python train.py --num_hidden_layers=8 --num_key_value_heads=1 --intermediate_size=1216 --hidden_act="swiglu" --norm="rmsnorm" --rope_theta=10000.0 --rope_fraction=1.0 --qk_norm=false --init_std_qkv=0.0375 --init_std_o=0.0375 --max_grad_norm=1.0 --schedule="wsd" --final_lr_fraction=0.1 --doc_mask=true
Each number is 500 + 50 x the weight over its row's rms, rounded and kept within 0 to 999. Layers, rows and columns count from 0. Numbers have three digits each. The size before them is the row's rms in percent of the matrix's.

# layer 2 MLP gate, 1216x448, rms 0.101, rows 591-672, columns 112-167
086:516500525506468524487411440539461426552517467522569529631483562501457467478537502474392531523568549484620486561538476466551589448419527500542498458496542524493513453439
114:486497508490492541439604486489483555482574469507535550476455515535488408488493514449532455471494514537548548443434417496542414446437545516557584484472517441523526584519
099:460430448453590434476517570597444508377539518495503502487400446463471382519511495523376498492501518535505557540469452497541453376506519402493515488502520487457402533450
103:500488521508546462512541443463509488519507491591385520468464489499480465507564508471553463464500518590526541554487478496475563467482580529510502434441536481513545542511
101:506488523398577456465520444544559509502536553538540435551456485510556555583533480437407531528490611468546472488509385526664434493470505542442497475471617612475474479467
107:482452432518583519480450516513461489509528413438407570514458576518457431500516540515548495523481597500488582529620489574628510555526499501562464500430577402526505519485
118:489436484477597525534522502543455528499563454419522434351591606444511476495493563411608436386466511431455505550549368499494492468497520559484499465519496410395492469507
110:449583495462466491483517483502509498475480469487584490463427498417552521549487490552537475447475449491529506691455520425458601523525444484459434409478494453508490513513
081:511378486489510488578525452448522442479501488487483441584545518535410420438546465490524509493492461522471564504526423497481538572540551501529486474510528524500486548525
098:468486476457557547555480464425503474491562563555446501500504562397460526511521524494503502451544589548501451534501583446468586404587408491466433446503570497371461523529
093:448510449574462437525586558517628548469502366553480443450618493497559546452477483548516550462519515622487474522540487506498441422513393555522442543476486494466477433485
106:513471580515401514551478529483555530559497457527481516513516490507473586525505501482499488484548525536474493498445455580575579408539534561481439506502474540500514470548
098:475519510519559535554612513514535491514533535568524494492519488437439535494522582500420579419490474479474596417376539497528452549475574504503478515469537509536490521484
105:477434534484512443552490510482425448596566529485544545517452544477494588339446449559496454376519422547459409561481524357460400420575467488460445504526522538469529371489
101:545468501523488413510547553551602502548490576509462422497539456490505502446467488478519619499576551547491499489409510494392470461500438384422432363507450499490396484453
096:494529487527514490588510529510490587444570480594504448453481479452513470487486470484511475464450476465507517506488433524491495403470479551477470550491553559495509495483
084:496541473427493565497496535521557580556370456494417456549548462489573486433529484482398444499520425482357592523506532510446446483551453535516464461528498517515536529349
102:449456503558447405558450416542454467538517515471541460523382523464542489490487517502503567498462497511518553517560553547462563521490498526481501478504551496532525441439
102:501467488436507522497516492570437424534553555402512454462485527542437524554459462515409486474527475503453547507571485477521463595480482520616353549540519526490439454505
097:539466534402556520448559575507386470439535532497627518469520445547574525420392552476505472463465493534571591556527466439513611462493512483465446452460553526529520496481
092:455478390462482485451547515500438426518497568493480509446637525503607440472519431438462567337480470523525518527457569440524447440504500490493541539539516593431481460457
085:522582567515540521489516488499509478553447457458499446526494427494556600560454499523478425507541511640454526494432473542498522468568518491447504587529532597482511518509
104:553568401517496451475514539542482567460502508566459581440456553460523501543498481528501539460486434506464384508504519543561596563515483547483481467598479650536467536449
107:450562545459438548477500480498476448469438524501531483482486430482419511525505487476533503495497466500488406539483409476486566495533520585502495453465452503422494481446
097:452484559489477468597466451501592490447453433549536438445431555441521569542480467506588494510563463494434577497443496470445439500554624450536478447534460614530521547466
102:503547538468511526438557511484574595473518484501523506495538499574407421543450479517524443496523464524475445407532494446444452538499578504436473382475351472547444478443
106:493478454438498456472527537597490476495464500451587489487444536454481515549476522537528503465514511441464556515426519450462527527479519567527521482592482514445447545598
099:472502544556555469503499534410558535485488450469519529468447570430539402488439527540483500519494540442427471485355506579523459522498495594536485552518512468438514574523
096:587501433445468576543413486522557514441578431525434527493482521460544494488426459500517493502524564509392442495525454480463491487428565417554504479472526588584503549591
104:507566470488494515470555534525591528532449510596451528522491493487483517588581588469489486511442607430485490514530492500539458551436526470498499503584606548501412442527
099:529455545494487543455543446518540453454446392483452558514526552447518548507392415459468580500508466526510491495557503491435474511571460466483480486433513516426474489403
097:485490474533569575550471487544498513496534515481489536490591424571600495535430571407548413493496548447543437596520465579567489408409509536539507510408500559462351551572
106:492544449495538531595511553520505474498456582487554496426468451498482586556464508516633462546443470531495529491544522484515452474457552454475513507475437486513478413348
100:462555450594417540527496565494507558497401418493430451475549555531547476563438502409514420491463487434531407451553555541590510482454505469503569435413405430506458539525
108:550455426591546485428504499428465482530513375434536506444513495520422528449553418471564473551548502557564477482492512586524499553477470511523560553398479545420448543468
088:481510490462552483539559547539592512514440516483525494455519463489546523486451440576534512518482546563543533488553550477520510547488414544522574515462511522496479557497
096:460492420511502497430498514482522456415463472491495429511492554493556504518537483468403399522658480505535463588539476515393530520468453399498449510490390549506401477558
099:496540491511432540500502565510518552509532462507436415502513510504522492522405574574558494505520453488498390483424462449496466416575520410501522478448574526523528506441
100:491561519610517593558487564468508520408407475568503489437561547480490542554450502520554561556446442514480563412502540413498472466532553519439470493436490484573491530530
103:476494560508538516604581571457457479395558469495490456611532461461519474511472479491552547487629482621482465503524575525447521532549495475538489504464480540475482511513
101:515488440449523499458609540475521468437429490513535410533513503408634453531572562570538497445561524476414508487562423421479651482455503466526509521470440541498497482501
096:510524584485557506584504448538490499475525519394582529462401470461564470436415461492464528514446526522523567515476452533568505503533539548473540487447529608472576544411
096:558472459508526577556453560553483521632475395516466442481441538457530565455576519522491492478474560445506484427464502492525518497496498402449524499496504479459553482458
083:471600490548535494573507534473554437392493508519433514514453517552518557458535497489508565518516487509428523508476452401558454478503468567526529559557491497527531495497
105:511504459515519556478428547491497433556552502520594475377516553626572530599602512465484499479627474545490456512468451481586543440481472547459473560456620470510466501565
100:567559436537404488518506492484513562503409513428551492437415503459460427466454537614513534598450496439399450460470500434499490461469467439511500523505471478553538563549
075:469463497526493495586497537493527496599519493509437539585525464538437478493565560469335442443533450528584533538486545446516515409500581526532441519525530424450392611556
093:561451472529560475484426472499440507519490452432455520545425474512491526442503494398558544468478594487591531450515536435530515530534520517485486396448442479568512556483
117:513630573572482559567431406462434513500515508475609527421397529557549528551478526525395499470443561503484511493495487507530516523563510532472462441509527547548453526418
088:585528510472492524514482459522437506557536479438474560442504545512578464407506585497382571523442534517451449541447598462521536449583501539579437460457496512529483559632
093:455515463422524527529443508540473454435545404502437459468458605500592557498498473468459462488457446457431443479620513563554526551505582498450543481512536496582480568484
087:570519491511460517649464494465479480499472512567507496437444479559455485523516528529493635601527485525452442480475530534458461477451475413434422464451503512446511536453
101:491501516481528538549480546468439518491568509512533518399515441527428513471413513415441500549542463457494498443528563592411507423523458497532542499497464520484514542515
097:526450488485531585469390471425353460498432483557533544501416424458479489558569479412545541517499490477529509539546537523491372494431538575424440458514457500531444457513
081:561492443507505513460535413547485467429501577517473556558520505569478478469553549560534520528530473520534484484521509483586448509444418494458488569592542614557406520543
093:438453479519449400484492625467485539479466458517466449592390526399510447492503452450523394458486544509540506481479571441482545525512503543476477510514452502488502483501
087:504492504498423538451516382505519475511439509545568557425507478500531452503605521373350505570526547468527431479453432489521524530457499505556496495608595485480459495442
085:539524506436463487553453503510469479478460568510503548434420489542584469632465437558490462455497379534550454549447606502495480559513538472519492450470475556460422537510
096:454520390457494582505498496506516397582611538455482539457527497480505514412620458518477492473558531531434429525479511497516518448428542526466461534588496453436511520463
108:535459532491542469560527456416512528551498598551446462514493431485476467519442469571548536517547485474455399445467432472505494567386531452486526539480437519456522490503
106:503511592552536461516475531432620546513532428507565518461586484494475474532535472545512415460510562511435523631497430401373540560499518466570537506458487555389566592551
102:421570638407434586498431529491570507539559491452459505529468506524442549530500400453588351478558520533490473456504544505483455571506586540584512528542523586430456532482
107:470485413532490598513513490618491492459445525511432507382561486429508519437455605537582472612513500471528539524499428449511523442533486526494447544460418515447546487505
086:436507467486452515386495524495514514404531522476452523472551578552571483488485411556507488573564569508512496570435562492503496408472505466561528571484388570563506488370
104:607470562463566423539452497467466383544628556529583506487461515523448532592512514457512565523531452585496546496488557472473567507487515469538511506463435440436405528555
102:482468493470518561431486529469543469423434496485543540419498464523487503542506531436562422618469420510459505611578453537449534558531507480512513555556436479461452548511
112:543516547520500486524453449476525479418533536459492460540576560473518468491508480558504455549625493506457437442474518515434444557489558465520490474507440460544401436645
095:426448429430464469543471482552527466475552480522433479450542591409575607525437399481472589421479420514371469421384550520582410485481504525533524495510529560444484480489
085:489494604513567501494452622474492448503361474391492474445487427461586542573412504497542558474602516487582564531448464491509520399559610539531478428531569533451543472561
104:438471535344528447550484540471510411483569531484554451451412539462506484514427541484478531549456539440528507483502533464475492421515502440443407619401525500443496473515
082:538489596432471519495533477568492429503418469507491496480458491510490560420444536493466440412439491494525599422563544472576573514597517501550527522496437482474473474484
087:510488478519496466442445463513478549539424443442460549524476547432525447544456520489469472538526486552570489490498518428550453500520457435501427570474515434483457563501
086:491526440413512582548551439492448475524601450500457543497458460465508517461587504356485528414480456441461549462488497537570472538570450582471517570465534377491475525485
110:455539518490541489451551457547450413540560533498478434491469414470495400548510513487512512429458471499551553493550458504500563483450466483414470527510443567470502545574
105:546473553422465472482454466485569527471502546558543531480511458694507446400572576512527582500536534419502459519469468479512497468535517569450496490481500441534566537497
109:562481551541550506501461475454580525483449487477405500532510556560626423480535599417513503503548555507485494560458474517480565517410397475547511475440527529527491545577
082:425562482486503486433525513564557555518454531533502540475441412459453463580496575442490541453484437522628560479438458605509525418464505460410542584399523476444515437469
102:473580431519456526523445521475569585480542531526462444507489430453435513549517503472515477494432503462544503429595479518485545488556490467489469456505395444502528484550
087:472480446534525587475547508461481516474544554467519487558517539514509486520494501569466443609485500465570453514508394611543574507495525559546401513571522447469410550475
100:476449494514545511481483466480427468503539549454535486549438521544534505527568513441456487471457519493492503411512477474406457591424466552567492447454500509468505489451
105:491541567490495463523530576496458464534448521503582481464475519506474486517466504510494472519476429473489503417348504503446532444473551580448459416505552502421464382541
098:565473513523508512358532447467559577460480469530511509406501586497514421566514423459505455455507481484469538441561475423569502538513508480491546556488494566430534490511
# layer 2 MLP up, 1216x448, rms 0.106, rows 591-671, columns 112-167
084:443571470427510492478434504510469520534421512507521418503534602494521468573409481481515438503481524475558534549553463567483554529478582448405496530440512420447527456487
116:542496437534564462563450416479541430532512379488442558511570552578512486480394403445461509393483495462479442600460603432494497484564506459460495479494421559599427460581
099:514572534468521531519409503502445464506636489444427400473463436522552575533480510507501573481503517495496483473461515660513381536551517468354422500642434444549527430527
106:518557508574550515557487531505496463546461389473637548597501507476498533485486498352509452587531521484432490395458488511530557565477464507510485423442511481638495583495
102:377535566441506526468465530504498523553561510538516582447517593492490551472503569563526507393460517544578457563506586490507460519448491513504524490456643469531448496439
112:580442500549532554554435489434583565478524469609453479507505429435472564536498518479463496452485505568588460549497539564457456466515486564470424535476526419464572545473
111:524620428487537474570525461465571485520481517482473615541589393477533397487571595547531464435479543508433378501500434466633555475393480501454394454409518454446467598546
110:490456433490464538422444465542549522533424483571542548583498514392494475506375483548547565611386513453473543401402588513514490480542580447508450471515521454481430541497
077:495489507537423387538504464469469534452561617508580449449491476488484579510427415556481504478388500479472571469459496536456538532548549564472513434447525475521434536544
098:392494416471523553431529516420456473498451467510505556518469482478481466466619432394537481556452459513527430488521585504457545503513352515403486551552521525451451466521
097:417497580521496499407423460446490566529471566458546614539517430511441499622460428453447435556521471450544485536509542499415561490464591424463532460448461389511483549472
101:407497500512546449474369475479456597555528454526411433540515502536428500497498500535448516502482466544486492493405566504461459517505528522558469535478479516538437547581
100:551581515480484527418457489491586591547522478503506482500457490506561590415486411520447472539475474548508567553453529564478534439447533520561446501456548552501474578501
097:493433503497523483521540526544490443544516524426467613468514520510514532493510529506427479432571495448452481558522543481595462492549439516457482491424490516511404414562
101:479590498458527523502461491449500565387550580549451486439500564446512467517544559577476466459504454496438533547469467607556522578466529527516539543447478511466484545433
096:568491525515463553556573568524437434487536504603548462493552584512627531544488534444512500480485523495378597578560502527543514466563495569522426473478495537447383483451
086:499490522468487459569473464454476468633476548457430434466477460522499510451538504488436485447447604461490488541525526422426523473559485529436479415427465476514477580483
100:439497452461554521501492449529461454518560541609544488438576426422553439553486451452564534553528445483528437543519501542538557562555491482495570462513524482505563528469
101:567493528484432538551460478475525610452446557490598404463523524508506533488485454502507641522466508410478478456473493485424547566523519520457549443478368412494653532513
096:505546413583480546436578494485510539481506569487558473444498546466543541420399453499500402614472492508503590556489465419512583529485496451485581517518505534517499511489
093:500486523527522490565558443480458471401442533575520475570529451504473439545530547422536507507502568395503485468493420397451497532594600528584552459528519490453465556552
089:497376506506559495505419508553548525435516520548428495608544579579511491546548560479461471489569554485472558494572486459469430463504567483427539495505495500509564567443
105:581544526485475454503535468483512533577485551440438482512510413574557533446518477486481473480496531543484590455529496505531500516448534446490521535499593485524594573504
102:525522619478552500573549567488456494503487544573392528511512476537469450525490421447417532498556474484506518452470437532427510521420585476428507448509428471531542518509
100:462396521533445620443477507484573536511571446396469511555515487437487453413529528480450520501575415521522480447478450562462515554476552451562488616507524533501550407528
104:533470572504468503500543438548486495553477534509611508464480546470511463487490533524491486525553542552510417520552495578599477539503510513534482472392500445544497438374
097:541515429491543511502500492535518522547499507478519501535476443412557434586513504474532470475486549418483435461537520447431427537472513577442553470465576459523574515501
109:393512416552468449473510357548450440500504536577502553494505474476446495441487532563521574514464451496504466467531591440489546504563539516439572600564623498468523502490
105:595522490522440507494504499391581532364503533485565544604578536565516529428469562529620532512484524523485519419505546427442450510423549423593544523449455443510457499581
107:540599565514481483472513402373391564519464478506555565536541529527617526477448509490492520507561435500501436421444487583494451513489513503405535501560506409502506506552
102:502483495549570378511489526500511598483437450525551514580437545476495590504491442509516521509469516439498536417539461392526553549570511492534504452398547506526498579423
096:464447527529528444497532502426459579497534503485462531457458465565569493540554584516541496502563423510504527486573479515547500532509570485576522507461477523399511542504
104:436563484508536416565488531499490492426492504507545541544427440532420426561522475507576505505479456453534519457508487539481562488485539502531523547446518514426480594457
089:454527581452532511501503483433466487518588529523474539550575565577470452563478519561434552517490585469443622535543416415452499501536471533518506472531546454594410499569
107:550391475329510452486494518516482459509510618556448552454521531537447486476459472489547476534495510519484479552401554490475490451527459517572481466514447521476456397423
102:398487484480497476457533484466531549502510521451505520573413496546442462557522494490554466504419485481534555511469552453581508484477469514480608523582506452588510478441
097:552572513505441481508516560490475417558508488470573537493578469476506436505502555442477525402463489527517565530535467406606588534509523556618475503504521399575627471491
102:560512461444493452565438586541406421521440486527547541509521622466538548465516502469478469452441446528523550453496544442488488554465477565519414488520414497474503523472
095:533510577512439395533462473554514555542485471546554580468544387459418483549463409496454523468407471536439416429602522568453521582489468438492531470532523474579505476479
103:474415475514461559508509468490563423470542447596505572490509541459534479438448558496497487556470534417456449443443527494443508483471501454418590576516487547552544442546
102:492544538463557507514502491419488549448536454410529582565454542430505460469551467482426577489439459510555483465436484507534553479480520562620474573485522515467426442472
096:520532470517407454522543495532436503502512506450536526440471548552506521481499475563503585505506441474585522502498470534485499474599390523560530481450415500479497461372
095:549444490465542485525481423411561454508532469544534511446584546561564592461468469499552463491471614428457534520600459484548523496494356525487431435507480444488533462489
091:451480429453418461532522420537444397410529488507534545515527531537522508410511477500484562474493395548514500513434496532385538576524488492425494590443489468554524545527
109:502530684543446458517514482510462484542575562426424552488506481490483573492520527596492507416514524524417438514459510504479435478508512577519415552447539509410411512567
101:509463589438597458454479468498529551482477520516412555505512486506499495529537420528510490562419532506580491434568454555541473566514557513428527469538474539492475573449
086:372420598509545511521440522423559497443526467513539535480474445523604467554516532443517566527481595513563542563475471581471554484534468481459554441426545512440575459564
098:444477469502569483485410483505503537456516465496502531555420430451493468479507466465611502455431470384519459561601488485557539451393460475485449469450492432452502529448
123:519537499568601464503581505532602446489454510522557482541547537606531510452456468513580509464446428476491498511432533494445504533491471517436571488424529552471431417434
092:493507480617459519568439491506451504428491555479524560501564492436511630528422520470517536508458499423533525469461462517482564598441466525510549584597551498519491497541
091:411520522482445483567467501408498587468493502541421553536579572402570453447525448452490470442562464511483573408564425571589557482542412432617561486473602576559529528441
084:527632487547517488460501444501559500509382546523506524522492472459525601512470433490466412567457531585505508589486443464517465422547515467651494521548541623516534486467
098:451524596531464545519549436464564527540602490608573521472407537557502513482483527477515518507543417534472602483496537502471395438437515510507423531501444486458564539490
100:539498471586542496499494443610562434485439534529562443479444533519504455480490490481487479492541411486506560552476535511543456485446602485496509454542420525429503565465
076:514498479478506543463514587587481597559529440502527471483391458431548532582473423419544427603493617510482498553475479483548561539538431508516462464533482455474591500447
096:474500563511477478467408429447495503463491522576521490566401544558565517555454573553521468498561530448420529527499457465584429528580547483509471483399499491520542405517
087:453529544549412575481581524508455508580446494499512558506455548543519455496499487507443468525504503433580482600476485487563494523525497589545564420493492505547489505424
086:588525519531531521545490484614444532465463443566448481605515482530574430561468447508541547543558405539483535520437498434484468503553499542529400568446534422514455489505
097:490323515499497541450428480419527532515577567490493514478450494505497505507482490488493469500524469556547479482558531616599465514459511529475504438474571557533500582584
101:507513590418489559474465474463478591585510513526486539566485602501553560505500560494567569536530548542545511442403468596451524479516575514547507521536519564526481527372
102:554515562546491485398554499551515501546401515413504524529566654510494563488497469526478595463477513463502463387442305470449415539521579506501472549517459571539523434443
109:439512466409463461466544522443452507547389464462569614493547475467467551512548544476563531443544381487451493566462445401567528456460485555578598473510438507500449506493
103:668438483543489420590560495450495488533521497503465430552432612520489492575509487552460431520453578563472501513522520591497505419512526441552527505516652507447465488478
094:494564432554470518553447449588429614453498550551511451446512480504522469518478472526499491502566519592556418567580423472549536500437508579525470534426509553551428429436
100:454507454506544557491535453512532539447493498410396474489520483525534389480486534488576482543548392468650496547528437591472570444556471567489490484557497451527579406488
105:540495493462506519467475483464484502488557483572437473436494520482489594544395516517513457465480461469467591486531448510536455509506510490426421537515499506458488474503
108:514459485455506466523500526516511426481428519514508512574484491435427544560433493479529523365577519501550474440479527463521445556503494529512530498502476449492431460515
097:525459494417505503587442594501474482551553503532446505508498457512478483437475405530415560437515516461454475441416591521521496500551601491468513486559495494411484507528
093:464449470477494560557528479529386473516535497436489493453552514448464427420447436439483502471556504549422600478473359412491486568471502466546558510499493528404414387448
107:492482555530549610392511481495486539526439463551509522544505495518489489544523505491491587455440464568495379474453514434482512501508467448495367557639463467548444438534
081:537472578453439514525477466488539511598455473476537503515414502471477505353424522466485485436439562553454530519556457528488608474459592546572493493488467579489456527544
089:521392440472521409567524550566481489408544476397496509404519493512567451468543462579505464480525436531597582489469596560525599519475543455493440564594491506363520529473
088:452505605415512435518461484514565470533495572440490501568522406551495471448526437462467540559427573501388438422580517584528461432443524538495525461488465414408475520559
110:537414444495564533534513401452425411435559480552571482514422470451510479505489520521438583472557534582520576535546408483537516607403491510443537559597408527473592436493
110:575462526459554542509528561431514488475503516452532635547436465551369500464590515486475526520518510483504492447482531472431456514544560497435614547435515462462499487490
109:500594459560518498544526486533422575480572631374533473401539466459499544476527485562479465507387411541585506459466536463501492558479514518547432581523433465508531490489
084:500505463457608487538488605495622546484496499630500506548412510491493551492618428493494480493507463442584466476556414459598489462612496549572438489561512489529480488524
101:551514548512497468606535470463440575517503464535459383457470502503515530515422443451509550492500401542508478485523454530508497491540531537542437526534562472515531465460
084:505558524473523534504548526495527547532562543543475559488555475519560510511480475473490511453426492562547540447568467533529475596514499535552468497538566464437447506446
098:520476481549521508505506463506545488390482567597501451618425519446496439528411533499530543466479479500423402515540513419502472418398577561449470551540560438516503497385
103:425503545577482498513424443502515484533560485502373559519422442521468460509510420545499519362421514578560566486472476453421530478565595520508511435487559446476470439473
# layer 2 MLP down (transposed), 1216x448, rms 0.1, rows 591-671, columns 112-167
083:453380491479505489491445532515473477551523554514545463511579513493510580466481588467437649456477415495572453497578499556486492513493398454489542484411574529523516535471
108:506535431536510585480478444517501481516447506511456522477494474548509493510509567529431534499477459459464510575398481420480526566537506506507424566496500481448570414545
104:450479426463546539453439471556550595437534472594399530437538525513494440451488469463442440496499529492558502559479499470484568413613500502515446612469527501469479491508
099:554430465414470454540456555517484559512589378509506399479488453540426471458530466546528442597372499505496395603484461477517440501465499448552422501454510566463461458442
105:447531562506521575504542491569485544467462424553510589546508509554537452532572587505461520491456491542532571452480483442512564528519532542498449451410534549480492597580
107:550442527477557622439483474507546487477498418440494491424457548565509554493481505438566556490517453452488475505498439497592522496540509472514535472574408462597456430435
114:562498613527491551484459518520527452475441487495468588542463461554480512465506480493495507435375428470540582515485403515575449503460446510483486552489556447503467481511
113:538518374611494487539476567485435529470484560485452503599589462464459478455480528539519471453570554577452527440510589462533479574531534550507388509514601494587511474499
082:510402508478559547385458411464522514505447441516418497450612573460505551437519483547414526453531460419518562514515460441576505547492548525499513393484466480526475405480
106:511508474448443488435549477435400468495543499602394518546504490392426478489503500430510457440479503562561541485434470552380488569426430444513480516592583487614477476530
096:596516558489456497519485505405587504564483551452402563358497493558593439442505556501406524511544499439424504372493451499552499502463483481503517473470569573477550595555
102:510502562465421414545463487542482451421551522540498467502369568484563504503534517526535434588514590523418608483486441466481514536494491433485463449530509511436527474507
103:552508524503513562531398380518565551424550543611470511507535558471511468571459561604534380597524537485543513503574508457445462463494451560353472499564481465480557505533
100:650455432541571504457439527579590494482468458531447598514576468530542561444524584504539491491487451508560576502551494408507500518427579560533544427489456502528534586525
107:507550481466530533492453474438543459519515597545395475537469519515437559502432439549564512551446437511442482477503568453450485494369482523499528533494387509550511528503
098:411426371450495611620622490533494497383547551423460416455528457518419507534450550452519558434527421459500518536569454558479435476572422519509481476437465518513564454508
093:443478518548532449512491526495507530592446554485486571461549453560510472503511494394636501551483419494497399482562544532376378578564523407487511478549469552467400441592
097:561497472477531493468457539587509489514536500477532397495484629536572471426523497500514520547460446498498479578493545491545494459521502514507540446445474485414513563570
100:574477503531521452500518374475464529535456470401463537563458493440525527540526522469498431561628484366518505473529519552444451511593507445511412535532523438592383561465
101:433500502603485538490561497450484532532486486425490530414554504567557459491512455502600586469483428624607455532497504513447459486477524497533619468562554490484539434548
094:585421453435536462651588398470535411457493554508422439448520564523488539562486367586492411489583515489516473537406525525544544536486505475465512488575508514465489461433
086:462463545484492525490461508560423512488520481482526493564485427581518477523478499514451463500455401487430537515405403564547454557502499550473557489545516420549502570519
108:495487407495536554550534469514514526387438534439504496612420552477451575491489580540458451556529559550476612425580497471537546537530514486577558404536480499432445493511
104:528444509526450487539509419485485465526498432463513564458494444433533517402528509464641512534530535456514505493423585455459511559468472566495527472501574550460411497507
099:532519434527574503534569571521527565536496512450483612448520472504464447467494541456586541452548550560419459567553528512507468443602510483488542555451418497542465409496
104:498534627586516495509517453453503479430478565515421502550417462474505513506422452491521592547473432475459450461587481497553373500388470546420457443550550459503505414523
099:505479542571601418500440463476504523499500593411524513547475534569542516399568494517476525512490478504493491435483507495514536410502515467504472470489489417432451493604
102:520496498499507548545510541485536493442525516358513585508588440503618478513485529525501533540542481495529538599485659465607380431535469491620497504477581489455494553478
104:458457425467399515470394419514444495463492463433460582439490488527457437545465567536463525541524549539467556524450534455469466549505525572457533428478466470476474543509
102:505582549550496533580560432531562493498572424598541392522557529448457441492504519525486464473503524588463423495429560570517519503483522438399525475517494472506418525558
103:475508485500540528487604465570460531518449473478457602542490532474518521487464433553499453502452536490490481527517468432407608555517465510442567452484477475542418482406
098:430522492548539449450430467531501488531494495408487575402491486486469450515494510524526535460568554518514512525520532527534457500552464481494482526549552476527551566488
106:463497581543473475531505498536508481466529493408478499497520476437505566518519451516503475479393596461462522536376498441469541440502396485468503433503590554607524483557
106:559490425575487518525537554475497472481492589451541418589516455568502427550541567522543553563505557548526469543594450481554541481505468477484521559466503524591423531457
106:502482529453508572539386472520517504518402546470490497374487429476548506624473433541466395486491506489563573453562421382548515474531489450504527513564503541616451538587
099:455505572550529558428510488396413508482511441547476510542430519518473500464481440535459526481444506480499463651514505543451447470450389566480548593479489509476546437551
099:504537510389503564507554488513477450456491404409516490508548504461494535416529472466492521437548420451554436470496481434600546485454538579561540473496546483449566475538
100:603457512499522468561472446523400530480515633560512549518484442513613564483541459478578456450485351464455507491501436432432718494475461463400429414421438442533537450491
098:516535577467510506438543586486460434557490433454419459452480479486435535566512459550473500586531518431525551488481535482481578363420435461519548462472525472364545496514
103:511468473567494511475468487434508462449469469475498604524552440555493431392591501427476489465517468539475503469544453484517549534467506424524517542512433444557500508515
103:466501431453537561408584556472452428552443493535517601532542353574571510464488504498535478552537441502459551492595509479535469496501522433536525433583442466505503494501
104:468550514477458511533471457534517490585556423524495484493500492417483550509522537552550518559574572455500498498521547504409525463525529564483491457393517487563418472404
096:444520527496526501417500558484496429418568470523580436482542451516394491504480504554638439502446493370546470529549460529514399485531476477600542450592532616433419457548
078:529514492519519448512515590534600495389484490519522441503478481486485570552476569462460511483486596537520573561542588531470442546570499454410563550582530546450472458350
102:472541408549511528524522584579491536526385518517513464440519516584593508549519474560440480563485564562554523434472469509579550534533618523413548510519516469517499494521
106:451538556574470542427516421539514470486560489483567501456548596545576582407510513429515548513532531443429531523533561459496517529443489423514482531500533557557588538471
083:449545504497508593529554537541451509578545464555430456461544490562548451550528497507400489453550524500486557483508484497544504567436502450430597518490387519507558515495
100:483556488546577561551498486470532530576518592501496476554505499502502465522508586437325482585509521555512537516514448412462513504488443504565448386523547445516481492427
117:520407514486591464531495453427479505423503431539481490447446615524479517462401528485483525413498470439618407506448497520469503508489440558569417443517490495580516434504
091:458516504532445530505516566551458653523513390568374451491453561570526397515518466508435444512435431443484441446486498545560555533515390496461533447410526472492504512569
094:473443502504449494466550472520473389554577559538435372352466507590505441481501506536472472468432470440513428520607410578502510481563561505496539509555467442474620476543
092:462419444486450464475551542552542463513518480462596455541477539473618456445517471531599470483429597481439501569595441509473453562532438534487493532542508412462457411533
100:549533608457530530490575528497396486521493456564514493472519457540560533527463510464499501647527459489509475544495452561543499457422572465523550515456499479508558500521
098:492479472532532619483525542448559488554521568501526499462419467426604556469526499446525449436464477461498471519515459489541537409455599531535430572570545533456482503550
081:504480466528468540495430545585458430505511465497533485520503481576515407543594556539531555468446495465564492564540501479565497532460511577624506484581395420606487497580
095:502432473431612445436489385439463540490494465442435478394512406476480425501594528419393370465537437494513456429554532543447596580545473530504484550452528448602525376568
084:579419546426453491521570452452598561548575545502464475473516424497544537469379517587565432430486467520489476553507548478544441500512545451396464525571482516462453472497
087:554456516503499493548527542498507522531453444461526571463531423366496480457518521467597483428506550538509468581522448498542560482477521537527519533532519442464483600493
097:561522511491533503485425506533471591440411463519500445489449536533501550462507491449587474479500484465518462455494485404488482511472362523552516505451475478498477425623
109:400476518464511493509573539475457613571593522508497474462488512515458592485443554508330583466510476560411559594545484548440534555502512533498510490441438545454512511517
106:472517483506492472460570553516478505521484591525515532519554468542513465558645506505519462572534485455477477456522517634487474489524447481529484505467478586551494584516
099:616501474448512483476428547485369507558394474553593455489528506476478384565479434563483525603552363456500491495487470432467497467480594525468505553417422471514532491464
108:433511557535514528454428463525466436435624515418516589586430438498589536554429587467502450433474477507515624416473421487541530564533517392453483552622548518566492501394
089:543532509430523486462473490467479369498590521376587533523502546484449523382517482462441510518532447475543550523440519562559473507519518530478480456506568493497560480495
098:544520459401558497526503439502577482513432509488484536565546519443412479532447520515495456587483481492466549479566506480500404543503468526504556479521502483394529470489
102:523454378577514503519527499518543481576456584463634520520428607474584465476379502501475487460594497461472512548494556557434451451518512535541506543505466465406522526581
109:543575532503467521551387453491564533523441535526564415519533524495493501446562579610513485572604484473465506483445488524491489520430491459512422496564518478532509468515
094:445602466526495529466521580497661523534482458490459498518496526546518494545398514485470505425506462505552510500450482516565478457443465496512505479551560505554572587499
093:503551505572517530518594545538494481514486520491462482549490440424485471492557458587594538529564585533605490593427454435473488488501519479448419497503520488526510450498
106:478456501454578423508551501521505509511487499498625503511526525447497518497537513424432412553520494615490468463520505569456484520407486614451444556523371524491516493404
078:452470504474473483484401463493481442586473509440529530430547522532522467463462579583502466495476450494443478514457443554420556503498594555517453540537490583486554403466
086:449536501544547498491525415483591537556487468460452454514604491568484540477476476482491571505464600525523517496501556502617460450419464533608522585451516496486412469513
086:513498480574569583487447468559556521424398516501512480563444452522508505510434394365535515445536463431491543448456396571473467579617473555557549442564481484507438496482
107:472515461499556516535478561504488504461509546461431395482517429486458489585512504590474468514567576533480496546447509470469423521494486616515558460459537568498540565558
104:463500504508398555484535447459497462440416523515516458485482511567571510480472504435459510512493440487501497441511393399528465550524557502635459483483485500481510515619
109:552539451477563587565573442527571471525489446472539429513534402517459568508408476455543516553486444521566381539425510592679512535399618467530584499526485488514422498429
091:469458462526550500481445474478521431489506404547535519509506599507504510510469521621545533410498526538377531473528499471500526492491450557549527483400477552385566535448
106:550546390463585530470503478458551497478445492468485515555545475578532441517403440572621452505473468497497498540482515484492513522517471496561445417570463514492516429437
084:554493444540410378508505440503536493474602542488539487520482488444515490498560515418569475390435614496413486453530537506553486557468556474454505476535448517417434457524
099:426463490557379419549460529576529503532479492600580558459484472431524630520557544499457539463481518448579499531577487381505519550550487481472487534456480440487468537429
110:514519419458432485598548553495434491512530560449500482485497373577441465441446505419537536535551489474514540534498473508549536573438467500575496536479468542511521468359